Part of a small language model's weights.
Architecture: RMSNorm before each block, rotary positions, untied embeddings, normalized queries and keys.
Each number is 500 + 50 x the weight over its row's rms, rounded and kept within 0 to 999. Layers, rows and columns count from 0. Numbers have three digits each. The size before them is the row's rms in percent of the matrix's.

# layer 5 MLP up, 2048x512, rms 0.161, rows 419-518, columns 256-319
103:505506539460554434491473469553525521525528450509502537560543360459519591526562500545409441484506578506533501508558533426610498438484523477446417478433344410463438510568512496513504457584533395
073:578517436434600475569420509486471458504497542491566531510461487460478564544505460447450491482456346474493497498474492399493480504527509540511474585461517478477522535500551585517538460536534464
112:540405540510580557436531566486389538487360577451556488436540470499536465458496528516546504572524477637437533512459517479495532478472548524531528412478513470420487552461433503522496488470601530
102:596529470467587415512489524460510461467533509476444498442502543506483486499547513570492566610522412473499496475537526513445502552430494430592519490464539481464538534502596435441548542504476476
118:410452439435494484613479581443499390486473645580578507485472478490541430419628497534529570502565580480522555495485430452453460508538472509482540519500499618494556451529511612452604411477559481
100:461530533513513575447507463481501507492387455490557555418482423504435517557466436425476520552518460534492534586474568458477528411519500549483583466556445442456447524515570516334467621419444490
099:468510544501508549465488573484499426508378523499445542566487403494484494463456476576586470586554550480516529484526454522427500475561528440605444421550492488529409453550523491613508566420486490
109:526383450510456392618495596632486418567544528456529496602528402489486478462530546484549402502473491584515505501504501520528519531496402453530519492504476523533446398500478458452564441501551470
060:537546582518514524446550515520524483472525535566517578535454432570497568485549485478450529488431466467449477424549599477517432492525558543522404543536456598412459534531488544471551576494433505
100:385569506428537453567491428629433426559482482565515480611447423475566493494488496486401584403619516524578542476504449529532634519465448536535481542524548476466391621440597562459494517417357463
062:462448460483460459519468539514506482503462482411471582531459550582522498476412399567459420480461513604566479485586407499554467584482523527509466548477601557542513462573515501462483525536540379
070:476514497512607559588510504491455440492495475541478500435456475518572510522486526451532609471524475498484570539489486551515536514481440609423442500530525582428462487536471441552510569507567483
105:481482568534441578451510446496406535559507459568524517463505503476452437513506495523467492466556469509547461579543527448557497498479426546555573423469528461502474509508477516438484444507460497
112:421528585490497477515541500366534454564490549553594544603576505593487503564445473458562501486504457474450548581532516581565515499454417461495527430514523471468522502433498495479480422609532475
119:579505466516445443474445502459469532519461454503570475518502469544539577463511522483578530577503527535433508578521573537514518576438461501427593636428445509499508592418496469463530471536493387
100:441511568526493471514457382517486515509574583469506484479413383522529481503531473515513503454521494503493528527444478488449483483433500473449559516452521582521499427543513604516548556491494426
108:485495562490365468481526492523553530458543366458500464595552623524515552457467534552516540476486520464596446531520485600471435456567523455506436487461479447480499482482385558541503585505574502
049:591553509489517575554587427479506543383518505447518533589531490458472418528487600500600572481524558532523554416496548459551425485526501506498460496485495501515485473451518493451469503470579494
108:496571525562510436480499472522512544440501450475494510522532464381491457435562556525612486454583463422518474563475519442437517440495395543458519452636430628506502508500467527544580465490500478
114:516507398513522485462522526442515539478494431547475576405562542500469458505490494453509445452488584423452451523554484531539535419613465521488535499494475494432576494410517505611579478559536474
117:481504527490528430495499454376510555529550363504542597459414501539458400459481489474507531547500546447467520551461490384477441430500486600558438403499596478458405476458541463502516454517433481
099:412436433442545443421528597494460404455441588526477522526519462552560462519416515465476462505515505454570601504514489534529453491519533482572439504511412494559536508465408590531471527560477489
083:536439453482501471529535467493493466517422476469446496439484488464495482493412502505474470450493566495502489451418566459504500561552525525452451425508573438415500504484550479435519486540484459
087:574587467453536436463513557462558463513467458526423451526519446529548554536483474563468580528430490482503472468395498564380502503548447464552496384513486627482531542538533490493531522583490455
067:539493429579553541472485535522497577538523527503571455441509584502482560557440660517505523508535497516463554453518442437461548480513506506454472583455545535505461520484546558546543504500562566
119:379517416533482463483488504423519441398431516452507395493450556536510497519552453468529512496404480487492529479600635465474519535587469501419553554564456564507559477522574532466569516533438427
095:460474556481501489477403464525549467452458472448413529428489441434531486485491479474551476503470545436555546576508448548453554488455421426506516480539591481476561545462479580533495426491437490
117:453509438512495606448503477418457524566434513481442470566518534462554540577543482497647531556472445495591496594461454487537463439533500447511623521556479508488541490513545488460419464449537442
097:507470530551484432478531533464466471480533525591502479514570430491449589456552507515485532518475535602558432483439528562582511443479502447519588445374402421542486493440600525497515522479392597
082:513562439503514504603474481529600525528447517530486467529417441442572455425547396571548397559504455463545464433555390381548383550486582523526517514498533531508462551499566424497414434473543508
104:497560504626508577470518501448469560551449536479495587431483501392458568534455499483491496509508461545518549460523568402450503611473511503488511483445568464475485544491451461355566460510504461
103:426574436458395590565544353553570579486348500504558494445499536515520465440436492478575513444565483485478582542468558526614493451496436556533628512495532414526402396500439394397461500470525519
089:524520478499494566476564513533465537487514467503428542477543462449430462511469574523470381532535520562611451498531528395493486444357594544515554500556573479485537488485447509481532529451575579
093:471527460522487467522522579432474559528567383511551466426538457430497525561473505555445509525508561434495563567562437538448510510600554466475429516470452515462495515533485527548565479523493542
102:535544475405587492505535450506550468526556594519539447481399484489514602500571515469413512451494505521441544555543496585475556490496596537517498518529476465484484456452515476486448544468481625
105:473524567577494509501619476440569590537508446536603544473500404534481447492541515507443385403441491514449504499567466433576473526524579455536507615521483463513534534446458559589473511471490478
111:550430450555491471528551451445457525546427554510459538558567457417616622532469564526514463608455569460443555556439419562594613428528531429430405579439473446480487514514537483513496510545437480
116:583484492518594534461616530383496532512551472437456495550506407502523499527574560541509483483601588372636471543547536497540621468450462403497408524511506560467449596540503452450621464442454454
104:452469518557556491444534584471412456504549485552558536555487534528464430390518372424519395535551461463441522420482488482519549514431395523496537614441425459534525528577440468494550451576501498
082:530506555509470521543517529439530481540546490620529584419418437541488524539455511530500435526552513503474426463469473491468481482510512469462403530476417518644592456401462504530558453434466514
120:508521553463527478472425460434448502512427534536549541464443403461400474518463441567492426553515479487566534523588436519492548476552379375535555583445572472547465433454526553493449604562406491
110:568518478395421447533479517485476497511472483472455512458624477506468451549470528619484471524587456543491460439513525564471549518478526504495515494549507367471405458433525493446477510429514439
116:508541535450458552548517473517448497495489619489414620465424507500491480557513464437421392536472420490454484492491450509524492511488524495462530652516467513471501496429512490538479488542531487
107:498508552497465553472461384446465520419467582534474405422418498574570521556549514554498598498572459518528489536548448573520536464416494572432517493509589453532563434499452498484406475390579521
091:452502480482472492481471504569493469488517483437546551570524497529483399511515407503545524552471602477493506476537510584627547584586576486551414519587515476471513484444553540545572530548493535
092:466429406466470497530429439482486432502510485456475430462462532540497487498440368481525453514525458503441478460500534478476543485465537481480533520460472534510484482496587451544473488484451578
064:463552569483563529522439530625484477520583422588507459558613514463507477457488464533425493503477482430492473557463528561547443492486391507493505505521574533422517432531439502555603513569458589
115:427475549446485488384507437440521448431533505561477456536500480551574483541514482465453481520564494437557441547517491455564483518464431526506505402526557513586493500436475458581490530524488487
117:470531408589500519462455503523492568517549508479458540479465459474540515503576437439479501495501464559566506418498502527404440514483533520477546475467412554564521599544561446618433514512410534
105:507505477618553434530488573424430446407545482530489497536518518582523560520456522533460455480595429426453487475478483615464445419482535596407466529535439463537480509539572425465579534501439487
086:414524584488462429500449579549407519593458567432480424546509419406523510476472475494554529424413503543549496496435547421510468476532569518533500511499516502602445462473507450439420434532526418
058:547465600552443556486561504417442520482463508460604626542534494471546537510464461468512480399525502439530630507501444460544503486602577491511516560520567445474480456506468481514515505532467530
059:492512570465386520453515408529495502469574448450525507478493480547541495493539565490518446597559439453530434524421395520470438530517584506602471459474654491432462481480437483486512567482585446
106:496515505360500405481476493452571575403541450584474437584534510427470439474403435534487613556554572530506441486469438558481414514496595463522512484393495519606573575406465404414455555453513494
113:521408532431436443442498486481464466484431597520490498495404509489528467532535593563415556525539496527505477580566458537495497584483513513558549531515517412505497522467449545532470504514436576
055:469440546537535563471451478460501436507460444487476476542545494517568534463529619538399491482523522462460460556499487486485412548461520430524451528482551559484521498599512540453525524522484552
103:481420511460558530474457482501501522580521457471388529477442487397444471471486454467547556519558443501495464454464540562545507464528572469527459504501499692546539525471533533613523525597490498
106:421498523498480508484528422395556469427411553501423430480560489499451489476552522515540426490493466436483479509500397539513488530491629494485435543429445448496415515450476481436436460455484480
097:548466410485470506517454496536498533460453511491616546498484469425488505494538500526527448462477484548489405480442528498370375484449555417486513532448518531547479521540488478477557532413517412
103:532492481478421551517478481548527554413544572418531466455543474521477486591633509513460451421609473562489481384440488520572496574461497471493527485500443481550558433561451493583533444476528489
027:536536528357490452552516573552533488477504498514510470535582496448428480487467398502563586515462517492491528537470412525553463565600390464437503344485501495512558515478483494497534483497462494
099:493475433445407421525478510498537527493546519560495545512453406514477464558522493522535456414523407507493518518477513509588495513515595468527521443452509566423523491510575527414580386494508471
088:484491421507575473530477456555490550494559551573459429468619406486548623469499643495548509483513422503508504540476499543487489361488467551510474503495515494406486452510543498485525505473515478
104:427559446496511539420528589480513467532517435580470534452538500470594436550502553545491497462529562458573556516524538491488524434575558545569539477553466512526471509453497568451456543512502528
124:525519551523528498545529473527445534541550493447541549423516511520571608409496483499528557446397479493494486534506470453497457567491484545537540517461479587577494516440505542447535559537594549
104:496614529514478536505443594514453422437469597486481420514464517463538510431570546427503533502415473507424620444480513528558472580565477500476486499510414488620482418530588505466484502496585488
092:526478536483515468486441535607490491664460528449482469509467465543449618512512514538545446435441511498530464466508507477505553524437563539459491466479504480503455529484490519486532527577537480
028:479548499503489417515400494535553463413564461527594503437404455585514575456588397486578462500543494547481532503499538504529521536484541523493414615521470509538501538579441561483513400588532553
094:608558434408513500455510561517498460558449512541463514542393486521549390460524465455564530499521433494514556411492509435490421440566433497477507502471581544494506425474484543498455530457487512
103:532444488452496485511524477547505531474470618586574457467536571525497478463608535575495480416437511418545515413563506514472432435561558520526542428561468554432511498493617564476485539549494534
110:490602517376576592529459468540480534518466442559527529456600539553502519460514482527514403398468458591533497549482449527505414553510508465539549500442564562475539417530507499472592440488449544
099:562494427478474515611530521493391542535541422509544511597536408548509563453529597447432521477444424615539503484510511533443444467466462487471477512543480530495537626599490561552526421493464477
116:541659504526458506506511433564556547464547504426470503572496500472436443525411477474420416471491396479535522590530507557565506508460535498501398433467552521376414483473516498497514517430562500
106:454422518512498587504479516491447477617539483498537530473508458581501485584498451603461512497455500495546571480413485469460449516430447478587598479458581499472410546495466581464500499539471569
021:407528468497536473480475427435555496460528359457424469505500503586502461509512462508565597493451497425529520467444620462496470571567564552514604545421543426583440522414496504483460507491481448
102:453434576500480464456507467498494477511463525482496535551528465490543426543603528558556503439492589500509523455486506489490501542495502534378447416538519398512437486528474442566472468471568455
086:459521455466627465539506495467482539473596554488483509447490423468507521564497448546421431398462542497507530492491495463445493487535458471429425554492484530488509520564583566478537548550545508
097:587595461438414503507491486509426457447454468496481458520491494425602532530439464492520507500391443473557508449527531479377553468455469452578578500582408481557567541551453487400370556515536524
105:389433561490565482427532498495491543503421417493493425525416422548527471488430520584491516480470498411489521548558476460463510465488507560534496478463522535526541563574402523472479488495553382
120:499462445489474470522518444531428464500467457541518512561526487527480433568534430505498493581485517479485575526538449557475515534441493553493403534570599532558448494475436454573462398526551374
034:474432487479491480566580487526504477549541411515545526544499510523533478566478471492501452402514555466607486458600529442473391465537533521487504479549479493476500550405511481494457524474576433
108:508430489524450636515560476440600488525520530553549494546419536517453405501488367445536491493469508487508433568462487509510471426493434532475524550543482427508682510556460453504489476428503624
117:476529488580457482423526553525555578504538567508497553552475511491582572528518481469389511517459474487408506480645572470451600530485567407506473504472483509495532462477454526573501572556479620
029:492511569511484601501507460466470489435438488534502525391538501463544416521462518572453442464508472582420542582543520556472567440442355591575564536542478474557543530466424509562514448494558465
098:549589505534457464469560562477452496536460468500412433555494540432454528482538614470582541511430474494574578572459443421505618527503453531417543476514462476500449469499501512503518526439511515
102:453484490605539459412450487495500455504443492539615562526466422457580487511528464525566515452499413427449524539497597525413480479580476530687582509543445482507491531503526483533546492485472532
107:551493502519476528440469491474502573524546486514544481408511512527450471571510504477569444564516593565485523601409437486519529536453465473467456490549452421467502531483529488501533547464491566
110:565491542501466460531587455448567411508565510491503500493491501584479550438523371487517435544453418478531421497556488427572486588401495438489521491516548498541426538545596512523490529563442507
060:601471567556490463437425517470487502418449546486476493561522550601424603548524485488543583532449552498485411570475529427493559470524472480479531544529539558440487490606479489498496489502534573
078:512515466525455437553555416578428436560528493451544552540430565538472476502555466562416575479483424497505495555488501496520484463610593472541532604431563452485429502522535529560579473556500449
096:567476448481509587420510496456432464548463504589485513431517674455460528537426571320509485482547509452500499421516445498491560445493357548509489563467494458459601368515542528449453451505489445
111:525561467371432504531494474533518537558583467488432478529424471464461533445394433413454523471494424504501565460537519446469524429537532564560518540518496521438435534463495577567552425508541567
117:482495586497594481525410470498589498503439401502597527517495502496459536537432459480544461473453513515479424424591565443458403542597555516440434467480472550575564522468497488613570531437482507
113:528540606548499592526459488492493499544496486585472514448519567589524458592470498496520551582427505507607562504486505555512489571531454506474498538468441428418565430414425466456507610552543553
101:573497477490429535482509685474455528494515449524509481447523546548470486449459475516472481573470440411437394490365504480518548446424515498460573386493533489593545542413484500432432451514562498
106:435416431538408413517483485548488506452518420501498507474470508523533505520494455500583444523444431437537517468496546490568440517478577572507469570495574526603536458503479404472519454522509519
095:540431535558545599520590401580452454534522445473516400549421542495473488533484525547469488484500523509563486541488450432598470478461485491393486480518498482468563513499485550442501532475527596
071:536552444429477420559510435390502547539504586511579475444544522470496480549492526476507457443529434550478462516474431483475454588557518516468540510499526534508479585528479499568478530543563466
105:508454528494592440548470503441505524476447526510496531547463477589597475469445448540617449533524508544502518458519596453507510525562594452459530498470424417521498467505416428516596478489436537
105:355504513533478556462577546535538473523552535474504524560576418453497434517491594518501438600488520408586472583436396630484410563502473446411608545518423443512553487420541487451448491517562512